config = dict(
    hidden_size=64,
    num_attention_heads=3,
    attn_scale=0.177,
    bias='all',
    tie_word_embeddings=False,
    parallel_block=False,
    init='normal',
    lr_head=0.0109,
    schedule='wsd',
    max_seq_len=2048,
    dataset='wikipedia_en',
)
Each number is 128 + 32 x the weight over its row's rms, rounded and kept within 0 to 255. Layers, rows and columns count from 0. Numbers have three digits each. The size before them is the row's rms in percent of the matrix's.

# layer 12 MLP up, 384x64, rms 0.219, rows 49-262, columns 0-63
094:111134189155115165120143119118094124124156127086124131166142129099126181124088097158125116098167099159167093122150067136215171147131132084109146068109152076103083118104159121081084126157058097
094:114131111149190147143174139145165108117153179123074153064166133106155123140097111159116113162150122139075156085154033159174138121159152134162103150075110162138116111080161081129077151165145108
100:137157193125114122133179118143150138082159128143163164179119148081164108132125135073104150126122045088099126104127060151069094088153124066137163097082141108143116090094130088140109163120093093
081:156122167123100097090107115096150105180148097125165140115146079096088146168087147103114159165134090139146120123142128169120148145113199130202107121123124134199092084164118134133127180151118029
100:101145127090152099172105170182134142120098135107128082166113072177122146130166134160113133170129143151148141164165172130191092128138081184169146173128191141147138109130103134071106123146151039
087:095103141125136129131121060129127097142108155139085146088051147130113134156141069098104143120093106132092113107159172108088111111151110119154145116099166198078063187120145146178048153131154102
103:116125165122142196075132131165167207069132151129103141143115171160120102119151094099121137076120119076137111168195145104160129098080137144120190093057137097147116106126094116111121174093108147
083:110124215158163154101183104158157124099142188146053154211106084102127137157164170118148131126164129118175161105132131125132095121156119128135182078129181123124131170111147132183142131105125090
098:065131146175074129085115145115076095090103157213164135094133101127109105110130141105099105109094170188133168158137190105082081126128186117095144135143137137150148084187115120137130141091140091
112:070129137118176084107098145076104142171087150150148125123151156137200118077170105141117204146177147147115208104120078147122158123131177129165148143102161113156128138128094063152121164112141151
107:134143099158130172143089116143118197137088216106119149141157099097122097141116164170092092118087166107081184127131113115087112178131151188106152148120130104140117132088128119175053161184141134
095:191113118180137109081184192117118093180082151092133150100135081158154130131136095130082151103131152090155100151202106096158082112072108122145119129089150103123163107118150104169071132107143089
106:098113103135136075086187175090131168126166141158112184175127112087128183149148189106119122131140145121124130159069088139091086144168158142084139150203178154133105135097137195141099120105144144
110:135171152142106132123136180172089156132148167144108138179070141172163123140122158089082190153124143068159131169111093163095141104187163118132132173123119109189151139106152127199132094145183153
090:103130163141130173118164150158111173113159153087101101170128148121135114146114160113098105179106123125088145087152122153089120186124200088115067151180146101132094127103072062193133180091120144
098:139135153144172149156198111115183153135151140200079156121109130072075143081104050157171127132169089138110114185156083135134125176088181126150164166123131150142110158107137130137168137128148107
091:059137140132200121171116137147137151134141108115152151167146155167100158086111113091097142161086106123140121164132142186178118116134076181163169183160165140190101164128165102102179101149146082
087:093155184069146135184107087076121142148107146123162114169139143154120102139094146134084137102192099135179147135146161127206091099128093147127127060108181126121085114106097132085127089116175087
115:084110181154096087155124223084122058146118124166087109151106136127107131134118138060090089090146124136158104123115125134119105071145115164138205124106130126158195144100121091104083160127120121
111:126152123112146133126156145088145185083165162187093135042091140138124139155122126120107097091144182183099095144088145129092115113109161181153100152186169099155103124110123095140152118061065138
118:135166174132142148181126129128081170092160123132162157120125123144088105118177143100150161110181121083141094136201159056103137158172127105106131116172187075136167146093130095106080136101070107
106:099136141128129164208151147166130153167145046119179138128110160119123163117170093127134124104120208202119113160183129085138155157157104136170082154128133075128131097158134122105085137148143175
104:176102155141134059110138189126081112116112158163102170135102122129135029149074158162101111111121127100102147102110147166085106153111114123097105138111091103102147142150066097100073147179077133
106:097129182169187175121146193089168141124118112143155142111171173157147166151150131212161149068121175099180149198141129118160104153162103105112132151143129131178116138107118101159137134086119158
098:135150143148160149137125118101141179167157184044141138159134130053106179098126154174118117129149141105130148088076124174160077180143156138172118118140100166167172143135124131121153200082097128
095:104102206136152114184133076091080121185099158155124141098135153140147105170095085111153078105043139139116185113143093162133102113103100091136114111148141122163126096161174193155110127113092130
100:144178167155071142156115075148121124127094107121122093096113142065145133167103065149089132145079186178132127129154107141146092162157159060132074100074147106108086113090183128108117122111099094
113:158149197113110149148130152140199136162164103158132060095168138153089195152126136177097140118151105159111098148177137147075094143122147180115157097104130120131133120111164076169110099198156102
106:132116084170108116092200165118124108118162148150143165123169104075110103136128154112129114183132132122065091135173094154152081110127132117160174083100163175172089147156130135210110070127160103
097:150087139110151088182160093107108134103112100118137123159148126207077122099128114173149193110123063114136105106141126161057087160203137117116088068154155108100119132182113156105149105141138152
097:131162126079093193162064121088162052137142134092136159129122132087137133113166129151091155100136155121140175123184165118119138131121117172131181150113114061128057156108090109186106146149158092
093:149114139120137162186127134210127085134093128148171090075109147129160148099092147097123082097133182137143043128155146136172102160078126147129099143161141086136093147149155080144098161082083092
106:110138200059114119100148123116148116125151118121170091122109087086156113140144128162167082123133119167187105156123110139161122101166171154091059129135158128112180168126069072135185127064100128
130:145145164122128101141139173133165131113128086174140080150172164087103095109115119126131118095170127168057103102119129044143170148163123177150123154073116150096128164139146053115089152168172090
102:161114143110163079083091147134136154089098156198146212107184101127094081154132194122152173070153194139150150110089104146122131161173077144099104117122107139144113142117100109106126140130095153
073:123141162132129106127067123169100122093148166167079075046154112118168128127147131137159119097093125147091175150149112102150109154111186107114146100142138074114148131135105130196076187180146189
107:125131077131069094169141077189106164117128116099183097153149085076124136156143154156113123147156183132124078107127105132195112124136094108138168122147139104105101209154062097127115160111150175
084:093112111126158086152150087115144119128128110148149172134155102121124146107049080097092147150144127161106147114151076137076068122154074107115102083171062136176095185180105113194146132115108148
095:082144128089129170127110180150113144108106163154119141068115167143156147077158155137131099061163192123092098128168107125154090087146152127167135113109110123090117182137098219114092118129149065
107:123110109178158130088123140154082145091093154108187127110127129125047131168127077105105126126105093127163103150137159202177142126142127166120151145150196103139078112176165150107074119120056142
104:120143144134154213121102183119094124093103137148109116089114141125177095103185117100094148138078048087144151104116103107189119158103141165157140182090127117129142114110163065087095081120159127
111:103160138113146090062114134179144177123171170164141172119119124077123184163080129159131139204151085145111145141185167132154132158108098139173119154142157123105092133104131098114136205184149150
100:086068156171098044111104185167150144146124145151147129107168115133148117156197149143087157139131160169117085179058114147124140129141070139091141108121120104158108108146109140116131194170132173
109:172122188103089151142136102142126115159155150154154146171134197134127085143113189184189136160160078152124147126090110153111125078232112176112092090116118141144124115145128092115106150124098159
107:101132142176143080153083157122082142107145150156101086140140115115166089205148115160124157151128133147154166171095117110138168153158181147105068162120172092174109187117143046139127120122083099
070:171087114122149067079083109173093179123096166098180127145127144140125197152110111133117220172089101134135157144168133102152089170072115104089105150131106113102106089108103113138148109112144091
117:171146105102096153161129143126146098126117144187183148086077052091119168153137104125073136079083179089195179135148149109100091104100124156153127124100161120129170153094065122101109118148113125
095:101176173159163119134109091100113141091145132155151186106122071118123166118158152149171070163131152157153157159131191117188154190132083149157132061135116153157149134171131166075109116153089114
090:152084166084111108080122062134115177137098104112114094137147138128143148143158131147116185186146118132167135116190106191099092100113153131167096160146188163099182107134148113195128168101177133
116:140137169122157123122073166162144112067129107120174148138069153074137101198129117153099175180126188127147148144156108139139112159118058133138160117085108130124041153110158115162137157142166165
099:157061113135103104165144093096162113093094126122134170095127139154140162165165076162153133112123121181139195153119107139086137142122132112163184165131210080127116195136152117101112081137075094
093:173211153117127167130145119202089136124135093152149189148100150108130117195134121060112131118146083131069106097160086190133149130135144126108074109102167117111113146171153091118139136127094079
085:127135119135091082214114131066102173116111119121135134102159122147156156092120113186096153170170084084149096142120102090116139111108073100158128054115130106093115176168089151170075119133165149
093:091104098119153161169149182051129194167133126134061085108140089143134138131172106166093154129128123127096141137173066156094135152136089129139160111084108120139172160141179143137073112100088183
075:120131183114153084102131133144211060121134113100091059139191095129099061120104154086114184137083158119086158114123090155116112145160097120068114157105137144168125097145102146139123150096140096
098:067125137136099119117074118121124103107153165129093092107118098100110133117094109162108116153192113133122105092152106164165125150146170099174208139096125104117199174153121142131064093077138055
048:171102126136189136173090155099168111158171181128127139160156112092158188137147174116133155141170079118116062143100189112130142142148146125148114150079174145114054099168176129113142174160139122
121:112143144163100140058156115149119110085119138148100134146168125147157142146115105167138163186123164140100089102023065154142126173179154163145197103101093163137116114158110108084130163140154145
099:134138168137134174107099120174102137089144160165109137119075105155092079124133161155125139101200220173114128114105090139107147120175146174095084135131157142176120089169152076150102118190147129
129:093111173140143183141183119103139152141119139165139102100093098110067105156108143102127149153176139156172155127166039092161089102106141159111167131159099143184126152140093145057123126122073175
099:123077103076130098143150152193139159145111183122157099099171133137083161107171138112088168157201083134150149136120161116126130149121122145156063160133145199141134072138118103105173099142178085
106:118119144128147127141171177202185150119121166190162127088158118179165140142121101111113106111101122159081139126141056086123138156113144104131132186103124138076135161041143083131074141093109117
075:115160127121150167141088145137175168077111177081129065119108148152144138165127052147104106119099114112102123124138090113104116150117192221150083148080166129120103160088117135109066162101150135
086:149176121110119087075076176175089181072097092147125156155121123116095147129093110148144125111158089177124114109125067102118089109174185151138137128084064180110107140119130087151096135187114114
102:184147135118137145140154140048126136146128132106153137130117128131151133083130179145134154129098173076130107101143121143142076139171136194096076066118165117114211170154111109142191149093063141
127:107152163118085106074112089108119126135156161105122100123102203112116141124131146162124144138200089140143153150167145081114088107128186135158114137106126089129081126175204103078139164076136055
113:131135156162120140090168117131101113160193177147159150149112058167147078119154175155108166069140101165115133108115161208178129093164132136172150168153129156156098141170162136077162142128140096
101:178163140099119070113209154044114085088160156165126096157127130125120117100138125064037111120146157151120106095132166151144116123126150143128140068106183150092157124129099151137146088128122152
105:160189161151112129172160122123170162152095097115134121138120173078122113132135084119083090125131171128141188151142076072125073169128051156153104121139154132133111113141098176129115100045167105
102:142117138132117122173113229104166117142148170132140126090102163123153151119112111115098115120083140123113186203144106182104072122100112103123127163135192103148103118113197138095086126183180134
090:171179154146098134091126132112085110123113083148113144122037118091132126118149111134115172127151078146106116169125193107160099121084052152151145172131088138103067120163102109145075073123144092
110:079094126125126146102173163175150178093146142108093114114180138156137187103144141134074114132109107149135147140124049186130109165172154102181134168115126184138138170117183124079149092163131076
088:138098152055209174168135120115121130078086117138146151106084102154142122120173115150134110139189139102184130111152183121147173217125114113120115162122148156128165115101102100150073114173147156
102:081164128151128165158095142111134167118112143166069084185050165107088115091107115129111149111149135110126154174134192125113164164228100126128105130110146107163075160144100142140086134101106110
099:116143120203214142113132132093103173103093141131116061081133107095140069115096151162133175134148192153133145161183099126155112161168117200129180137126127138142134109104146082092112138137118099
101:076203135148126111105107124188062136088089128138187105092090100151113159122106114106097114132158122138107118133092169110104112060092152129120179135107119138111102110115106067126044154089155090
103:079112107128169156136189135070107176074116109160130158131128134129174178088190100142117120121150143092101179124120107093049110117187132128156084128146143175105121133125155129097079159165108069
096:178040131110183133087164153128189120133110170153116130125150126126121109157191120107149150172128112173174132117090145133129089156167137194081158115118159076152109135122147187123139166149155187
084:147089138166082138108173080059113119123155111155065143147131129116147153112093068155141171129088057104091207100134118132101129109120117163170090165106189121084130122159123139132100101141153078
105:080103186199123129100124144108146170153091155082151112137109073145105125092124148140078136123119111138126103104204137100142056124117154126117163118179115076120090117112168089133154178123104051
082:106099123122139061158196100128129164050135098159148221165084164175169089161154158109102131170166118140087136110126101059170118106126138139111132182102117133110094126122125151110114127149120114
085:111097121117154125170136163168154106149117117121133117135123123139130191111162099098131151139154147141124041178112081081131063100109114167067113086135119075128194086096061114124077144123103167
087:179154167081119101110151068109174183150157104150151165136173118107133060103134145141093110181165168106095149162103105187184111151110151158125071123129101126163100163109090129139167148163087140
082:172200144174144101198148125142181128130111141115125101130077053129135135090144156094124176093143170152037120159095149118144080111127116135096140104131154131085176142117105153168104094112164110
100:072152100150111150115098118110042101157120145178148157139163096126145146168137096105090161119101146091140112119133185111111166196143103151086143148153140106094114114100138098145034159091067137
132:089151150091143147118105119127125171105155138197119156177093130119135123121162141114070136122164177136164131192155147125130154183075127189104079142089210067146113146088154153135153105108127166
099:105110098106141063077144127155168145080140103121095070157104094122120133144172057150105107118136048173093113184195085162121114131140149088157111096078145154160101128134109125103105159117150156
099:099101150132123172223146163135177174076138135171172097135180108125146117149129123146096160132126081155155149138164134135165110106180187087096115109058091131115144150110170099144181142132120088
103:104136112113065138133151170131117143058154188061104110148166099119129144180160148121134094118109113142127099154113157161160185156145171095103097149152142140148046148108086138137120088054082117
097:117086166092153127151200125131140140094127165137180065064153138090173099108109162108092162116125152143127169096179114102157167132128135149089151139158190162125105099100046102158165139149134150
070:087121185099103140142141167107092109179110081126172055101095174101107086157148175097181132131124075089136075118129090153093071143160145073177119117075126149130100156117123100134160150134125128
113:123100129038161095125121118149121113098132095054108123134116073112158133181139130113103126076167104132151129105165077156125072168124143133117112029161138145103111107178121100150088103145168153
089:105100125133187130127165071118146096144174139150129227131153142105129113110106122090104142201064151174118166095117179131158171150111159183158140168097157150180095165115118117096120150143144125
103:104119140149093096140171137103089168112148164144076145154135092160097075097173184153199072114135148136115103130139166157128176176151174117190106150095141106145080119167117142177115163153111177
095:118103090080150115160114158169115165094151184102123144133132171116118131145189129132088072141138201147171155155130149087151231099149115144179093154131120095122078169088136101156101135140130116
104:101102111178172084063164126103107132172107191155121157147119129146125157144147140172126183154150147140147179184150091148115169074161169092156099095083106179175140119141187091128121139104158129
068:168139161070154071089184087086125144126164148160071145135098176120141137102093122134126154152181111117042131133125131167159105075093130111095161126107115117139130128184187148190166118143130141
089:103126157137112127112120109153105083161124106113113151162126110168117109157160148128124143120131053115101170046133169139142124181152174106109133091108178158153064169091057096126138192165142184
116:117141167052084091144144162157124181141150133090184090179182106089176158201164085131086130141115137160114125125145097168126181132156111095118107132139136088178139137172099182140150123152116132
077:078103151154066130128171156107105148112097141136142151138180116096150148134157130057114116162067163113129107141053156154116118137138042135121087092079120161108107073062134145119142107106088139
073:088140161092101096142139111079163162130143103087074157104114105086080153081077101071097135129181140127100143178145088164156167096090125132172096113141091115145132090167160132107074096156075101
057:148100108095087128072104124142105108122104141110171174095120117089079116117105059087152100179115130096061118112130114047100087078128082134104136121105098094056064110115099109126141140118144139
085:117140133114106085173134126141131070091074168061142124097127104150104081107156154132125117077112167156106094110089083075118127128155148151148145093140068065067073109155107114157108104080143170
102:118137195061118135106078119165081128138148096148137159166096127089105177064149122075090110114105121149134106129199122146131105119113120139086091099137131136139194165153168185088092094162089122
093:184124129111122158118143136134158125132101138155101148146155063157110156046148161076111150145147124183128143055121059183126111141154091147146142089131108176107101187108120178133114159114062119
090:168149069120100146089103122130119143185124131168142097154142084155127127089128161116100124094068094238132128181143143100193124114136140169136093108111125099110068119149154106073084121103141104
125:104179156213169153090114172085069133124142097171150138118131132102117148104132131115099152146169161111165170133156125235137122145154090142115110092119091190129169122183152115110135152108138153
100:097134165133169097145141112149095134177160101113166117138111129146069128181133117160092091033133161148157077206173154120146125127101133178136135093132158100078148124188125141115114128122146060
123:158111175098130116111178134138097110150175197100147136191101106145114136153129111168117109138149181092124140159166157140140083201042158138148160093119130178144158153122153155082136089120089085
108:143159155147113157094127116133124088109146071123188128158134086150129125121126094171154102123173180175140096157151129156154149134123153172150064142068142119155171130172161049085117133133085051
105:137136206083148136142105110122108115087142122101164164188144138131075096137143127109081190143159164181198115074161127114152158074154177154163128162132110130179172123132175139081134146115138111
124:111153159083113160158150131152190133128112116125119169088129126108187233171180157151117145084104120080165178169119114118158130128114177149137173078100110133137140108139150086171125124077091148
073:135172155067096167106122121050167126107061163141149099120086137134099058130107114078064168101139145138107112105102122096119091114100116108060118110158165098122125142144110084139136134057136157
115:125072081112071135152132091121108127084127201082091146101133124089138099171148144121098141107131119184126101095155132127143121131145140156129157121164169078100076180152160122132178119021138110
112:080158148114135172151113127114122143140163148102078137102140133154182138172121144146121119143182182134161156157163248113145109138087098156137113142108138099147127097123126049121055123092113093
083:156096119116121166165125171055136124109076108191154181097145084185154131100068113178105134083114137129140146175145138180100123141115107119104139059116121164146141171179181157123120122127158165
101:132123151038097102164186139175098132166089125147173160152154089127136120106119128142132143127178111136074163071136147159110094177119146104121183092189114115122116114174145165059123127133077156
098:137143170103160122109193127103103162092133120101140159168099079094085108136113093095115117102175134166139065157151168026144123077139087167141152139158121154121166112142168148141133143135169066
084:073112119131089124134086125140106167095197123155167141091151080152128108164125165130079128116165133141173132132134079090175143138119061090158080171122091117135082118180137141101081109170078075
069:087127142089118125125134112154099129092159178150176096155174140124105109111119132149098126162146159077145120089105094119149114170155181076172174223131093172098148192113127154172118172147157155
107:129047161155140089121179156162138096060162129095159063172105094127147124168164102159098113074152128114136104130108102143109115121144171152120151096131138173189166189162156117143104118094082140
113:152150227122118082087122120090106192125120136138117111117143143149145147117134122145152166064103140123107133114124138136119102129075094131191188203141156123147078165116182150083109166164081119
089:105126167172093101144144132069141132170151170154135208089128160131142165098106074208064068109089127112105146131157158137155150114088158104113145140142076114119115121175136181133113117159167112
099:134148143098122129162143122124114151072152136098071218118144144182128130181099185132138096136131141178141094150108087166118164162192143117126115075172120166100084108099163168112119136171133190
081:126118103141072178155171135124081151095136152136089208149155141157124095109093143111159160114114117151075149109102089111131077120156154122145157158143098126122065081124184155116174168191102185
094:129090120102097059062119104117147108102143174140133127151172081120148113135092168134084149104078136219144153125103124153121072115183164147168131068136103160141145075172082147112100124106111135
092:141150113138172115094097048150175139139126159133155131109137103154132144171125075086083165110146091138123104106133121091186069121120138165123156142089144069156152188149135089202142171123095078
110:129110100125106132208164140137147173149162162127143108124166125179171188229116144150087140127150125142118081125138123125137174131090112158127161122069127102096109185140101126156059159159091142
098:111117194108121115121072167180148214116146071102076125117162163149113102139124143097115205149132145094101142151157101086106118206125134121115150089125114118119142181191110102148113122118155096
094:117098125124187126141094131092190089117098157135097060144158192097078185106122097167094162123090065169136137095154069126120086138134131116130164116087106112152126144102091077157137163084120142
100:107133155073100172094159085151094145123097077138143183144131125106192093158121058166137109080133098107135126115135158144121125157169113112209149097121101120114122197163074104107149139175091104
093:128108204101109174142123117170131155134119096164151103062075118154095177125099111132075163100122078155174118122149114167101114179071156142137124123150201140063116146092132151156180126102123127
075:173133069162146112177172205182140100109136183127162125122171134123147122152136124095107118102127123132061187123113120103115135180141112128148082168137049106117118202144138166133097096112133091
112:178131148110111095131132139106124135134128140160123143113090116176055151133120118190139088120150163196126120109129168104141121090049178141150156213136096132105131100090082072128059118100135143
097:080060155074152157126110121129133096138119107140124151169096124112103125115103194071098116109121107189164075155163098078149099146137111123145131070134066166097136137109062124195123140136175123
097:078125161107125160097160054124090126101120119116093122137170126116072102128099193181104102143136099142163122152136142082128121176165176134110161154145162115120169152204142140168114081125149047
113:149118162163088154119149167196091108159127157156117103113138151188145099206219151150120103193170123163166128142138138173131075121106148101143117148097088115131153153167078104147101136117138104
129:067152157120126168157134101037109080141141179107141162121136149131115117113138111190152103095102168151105092103169119140124077124188158152130191052109107125111098114182162125118122106153168144
078:124112100100154093103166141167113174086093148125114211122134158074062184119114165153120088138082095126145109170088072137113133113145102102112131095132158174162054110118185094103138146138134139
108:150110021103112139156149125154078082134086131131101162101158111109111116155114206159110109102100105156141096077112129118131110166147128168168119122060113124094148172182102099113069097115105124
088:131132160150162176161157113096069145117161115097081128102112140119135091151130063127123174131104099145129175105127112163133149092112179142163080132093081112156117106097027105062139134078105161
109:089153121142186175133217122188121164115130144113103120111094085183099124171130157129114119081116110173158115119131139149136134190194188134180104126080146096140108127119155131101152088091084121
113:179151150167119177161187127160134175161135112210148134104113089121116167141105154150146097126147108141138109133137110171134157188090136087112108098094139100068057172175156129126112133115196102
111:125151122154113120091159127102126110109117102179136139139107076143164115187145133139102069070155075164121137092170095146130127135152129114176108109114107088106077184211141105171078190158138169
091:103146152100125147132183086147140152092124109108118117094137154069118123164146153102126143136126079101125131139150090081059072066155087095071073173083095131200127150144148126142080078132107116
082:115202136102126175151148139134046160116122174132089149134096147128131147073064119125132143122166130099106179092123142128113123097080197131156134109097136179078097101142137094129050094102145102
094:168122122175113114138214127113168144105158152216118106144100142132171114078088125169102148196122130163139149146170095168091114138152106059126115162087171113159139144106081135108157156134097122
051:108074188115071124074093086136075097181113104163098172106135123119140139083079148158095129088092104144138092158124139047057122152097102126137127152145167152134108140126108113070126108109094151
096:128172085092081066135150127184118126121136179075161147128168124120184147175087184100078147147150120155108152130178132079157109124097188132139118172085116105140154110156135131099076142130191137
084:112138095111145143114106159116142111115116165107139126080146096136113150180162037164137168166113087122139088157146146181141100178117165156098177132061081104144105152149127115198131058106105153
123:155156121115056131122132163109175164102172160136139140101120128209106150115129119141050103107211133104147089144186155111114092151108138143189105168143124099148154161121161181097127124082113103
088:161163115124107163112162104108114138123142182125100103098104102151144130185167143122129112114145132163136158120107180175168049194117170161153105192083145105100083077121092141085120081139122069
097:175158192103123109158139165171092118173143107135113150133119150147075127147150148135132093182093122171155114061144115164187102119103186121139144169147150121118141182204201117100111155103136153
094:157192170140108190161106112154082156124125154117126115112089113140107138127097136123149136110138108165129195069219130085137103171170180083099160145141119072066137131123132149110085158130149099
109:091124139122123101131148146128112090119089174119128106120182132078136118204131194113087103141107095097144138167177122121174085137135054113107158080115159201125176126098183115064111122142135138
079:215152173121114147130146116140097120118052113108143145090063109150124098130158170098140159125062125146114098106159134118144141102167066131105134049143142153111140119133100103114140182085073174
097:108135125156084116173156147072123078192130145134118138164051094172108175110127143160135211098144102129127154176097156110089167098168115157125182131152205137107124162125115132089107116110125143
094:103134144134150170089177117131098184099117105115087068159113107115153134172152141121120192095180134111102128176169074112108148079155139107144115139174096149133135153177113160212057148125128147
096:159105157126160096170126170129143153143132176107087118122134167094116161163117090128163119153170105162135187124097059114138101169141148130153173072136153127115104082115168115195075124206090159
109:166124093065136152110141142110125144100134123127112176133142136155119129143102075187148103125080122157092118100193093075148067086141121137204070163141131154096127145131159095120069108195140162
097:075094138109120112173147202058120146089115134161094173077113141064115168070091110134163123164171112183184126124130127085137110128162088094106156146173118161143107156128090142114108127114119170
110:146135193131121096143141135152143157126123086132111125151093107075106136120150087154107105172110144208096074085169170130158133195108137113104185108099104092106134147086142054106154145172110180
084:108143125076121141098156105155115129115146141107116190133117132067089132147113143167121083104198083178161133177155118094137096180097130118107144113109138123184087122155045119133149143218109149
129:167172176140141153125129079113156135163147118149145141173093146095180116108136098188101081147151139113129167075167124204140090164104077152193150153088147135139151168106098071151134172137102110
078:118072115086083092162092114163118140174109109124101166126156125161128130120091118145167146096119164159121121148060137111054094145157123164204104119135051148182057123120138104126117143161167123
100:135183161132089133145134115120125181102170118118084081161070140093213115148085136190159113114146131155114147168153101101143116180165161108102163126109127099077090116068147148120137180121179152
114:132166103098078102153110060104121113110157135091179123155115124106155137132168063142091221077093152076084149139138129103140118081150166141199154155144150118114101146103122104098115115100082100
092:108096153112139140178183099112085108140109107154124109108159133169148138099188184180154108120121140152158121077131119148096079152135185173174122064092154153116156141086084144166180122114137195
115:126123142114149178156187127118137169158145148116095146090143093152146185132095202136109152059142188194106101126150118088132108089081148151178121072116185111104180112120153090125138141120147090
076:113108148133146091127112094165133131036097110166151064116086136123126092115182146153071113092172125140137153085057105125127120098139146136188152152154150119125078147060167094101138137126075108
103:122081086145109105143163127101076136081115139151135139108186187155108146045121136143160162155136103121155123089144134068130154146163097120208190147118145114138073123117099087093082079140126146
100:098145132178147092121123041213142135137134183112094093133131112122100137088126164151119141102118108092103145082148096127145133137140081183155123160151157072103085175096091104169114126058158119
095:106102141096159109121187168163158101138117117192096122093134143116169139123155199150095181122182097154133129112138072129189117104142109117191183112124212147138105103114143106136139138179085132
105:138108134131075077127172150125100184120116148101080134134080139154152115149128133150127117115171105185043115127183151115162120148077181102159099174139162111118156213153112110073170118134119130
093:151163135179075120159158138113125113156171113106110183139125093099137142131090129129081143126209126137115164058125086160087174145189084106121097088151097158141118188143096093094116180107102115
098:105104121156114112120169125183089176127080237124142083121129139176172123128133121173093153096118114152111186117193107117131137193131107148152145149114095184103096188116140128118156112114091128
094:077073138173088084159113150085119088139132165122101102116116121097138122104149104067141157176148076106166167068138119157176079136160164156090187145088168160119172156143115078106140146110116110
107:086143150135102139092126129148130102133115175071158124117201086157108130114085133116087167130112097170154145143144114145157116092150182214123095172108156111085179123182133181178141173128106088
078:139144158095069120101086237115105112145127117112148114146110141124138163105162073162125114161180119081116139123166127117106172166149141140121103101190128064148168106164094119125076140160106186
064:127080113112132131090128089117127110087130104118087075106068118182109111166103125135105157109170129183118133075144131177157057102155126100057099134121085102096083144075133098171115062115124140
091:078146151106142172146111138124109078151134144120125165137098115173061128116051147163088167156106155131122139100082101121160133189142112124087171164170165110093119112152034151180140148145145150
109:132139136062203095153147015184098173132129170127150096109106127105091118148102114131111156135098082188143087122149153088114162094128152120173119170147160119125120088097094129150110153112141108
094:125100138128069051108112134106157166058198138141192168109172095155136135126132160166109196127162168160144146117142136143109137087167136125174085117096130115061117139115106131106118106175146165
099:144133092114149126101143117095089170132108198101128113160149104125142109199139120121070150135087073172146160151201110095223159095101131150131120136107134155154085092105091102129138165168093131
089:199157110131103080181122089129176135145088176127156098188131121107088158105093084159071113083120126134090139154090141153114146126135186156110125122087112085119124213118123108186127133163147159
101:119126190094117132105075131077082139073076144169106092123092147098156076137173142132102163114111158081121159113110147073121113181155122136108064174144148122141115089081137099164115124166077174
050:176095106144124096139160141155105146133173142117168148171109160119151118102076093178113117128147120108103068126106110133175178139118096205121100110119158137128175172049162098132045099163135149
101:086160171115066067110107087156107112168222176114124154108176137069144108105139175116097151162114107151082138199151111114129122129139095093110082132184136148160130136126150160107130094122120100
103:140206133110116139139098163094166134103121134115099122133066113155159165137180090149069169135133152100104140152133068157197111167165169093151150170084143117114151150105132161076115090173134077
111:123164119122147160101095203116056156150101164126128159152126064124165101091173118137094138139080155106171147143109104143070115159163178175116166109135131078115170141130092115080087153146167086
087:129116161118202131127150184156154169130133212117137143130112112120073172058148120173135114126103151144117203136086106151121097153155122078107170098158090186073128155139153104141163164130130137
089:084114174184098180152138113116125147103120085144115123139101102134086163098060129098110118090046103132126103118103160148081094160139087070161172153146153110157163135172076100138149151124190108
118:182105158130101064122109156126142069079137176099176132118149126135118108103154086144074124100124166149139140116095156139150145138094076125187217098078158111102138123152087137082121187159129102
099:120080133128173176145145143155131151181137141140117134156084112087094149190139089181122082117129161122132183151119122096148140151070148182118098178110180105168127139130154193072062123132112089
097:095146132102197177122119126167144167120161107135077108132113095168123116103121110124096162181191129197115090138158107213103063115154098145110086108114177097168146156144119127186113116132119150
123:142153169114120165127123165079164121077149179130109055113095155139124140160115131092127153180193137125104150151144100141122117235175150137120070142150179105152148144109139083096114081159132130
102:168185141077091156123106142124111083172170145128163145115160181120115138092124167075116170125122104075177146161140125199146095141140204107119105165133123112137083161110121151105096076101188130
076:129150184086112200100162106189179122154115108131100119099146154110108202139138155106081165143106172119201097121094103162095090087174143115156137097109166083149159139123148145157118153076119123
086:104143119121156145102149085108133135068053183144120116208107113117135150116141136132100131160068096100119121169108119089158094188096147148138165171116200116087129105090117118065111150158167099
103:129162178069122143134143138143115142100115137094171080169102100129148168138111114210084152101118132109123135146132123153113097122118162115160244112205092104116126109157158147123077117150154175
087:087151112124105092086104083167073146107121108095142150116150110131132181094169134168101157117125147157144109201153120086174140103064151114106166104085159106160138157194122182124116111157055105
112:109126153133114131133198095171196161159147140116144205077098126103093169153161140109142110122174124088081082175098097113187122124110178166137146096142131093106122089182137131176096132136107162
109:142132131091114120178103167087108170107144156105091135164134167091063157147077133106087123133193181156187119113123130128115152101154127111097148136123164158094189143076106070152063149088112152
115:161114149151138169146131166103135102089186153057194155126103122083141144137138117132080143159119072137129101056136158140135095147146141095132110141168185110180136202192164093123105157103121126
109:092101142147155071085144108081166120150122140135117137124166087073104179145197122095106147085124181185120140097183127141111075142123171141115113156090160103207181117104143161115168132111136113
117:042153143169085173178101124082083164131165088169152101135099115120126156080118108122059160148149145177172143164134124116148098108151140150132091126114121127159149077120111052078141118104127091
102:105091128145100133161123096145132146063120148153131151105167114159172087107162066135098085140170104151122102184210132151119094143131127153184056131113101159165157161145120163131138137178133058
089:140183220111146147148096126087073141061202187155136136111053190148089133136138155127101153177172172123136117132155116147143142137088116114146128123091117172131157105119102125133146124154159142
095:126116132116150136100220161155146195104094146115137148137127140159139172079147078123092192095114159118161157141132089150079097052201108096119141124086117130127167087141108139126153149143080127
116:080130170178142144141111152140114127130120124108138144115053096122056120136136162128089165131174083141131093202208089201121136105154173143123138094169151123153115100090141126083120155104170113
111:106108134145096117149136124139112125162123145141149168059120086136093187152094195120131155136118174175179151097165118111106119106173118226117129137156144126154122113097103141049137100099156063
106:122149155075133103178148136107137168129125120117089166078200116088088112151098168140103116136166100109128161123161162109159147144123162122087177139130114178157087047109197097167071113155124117
104:152143169094089116107166135160057119129154078152104161121145083109117089129068124101104121099202147157215081104159161113181141101109101114172109155146089159110139149183144109123127146124142092
124:114146122161134044110169181087149144151135135124103132121172069139185121187104123149098135105115155127089129173158114170152128147130146163137162103115106133159069175113112151077137134215181104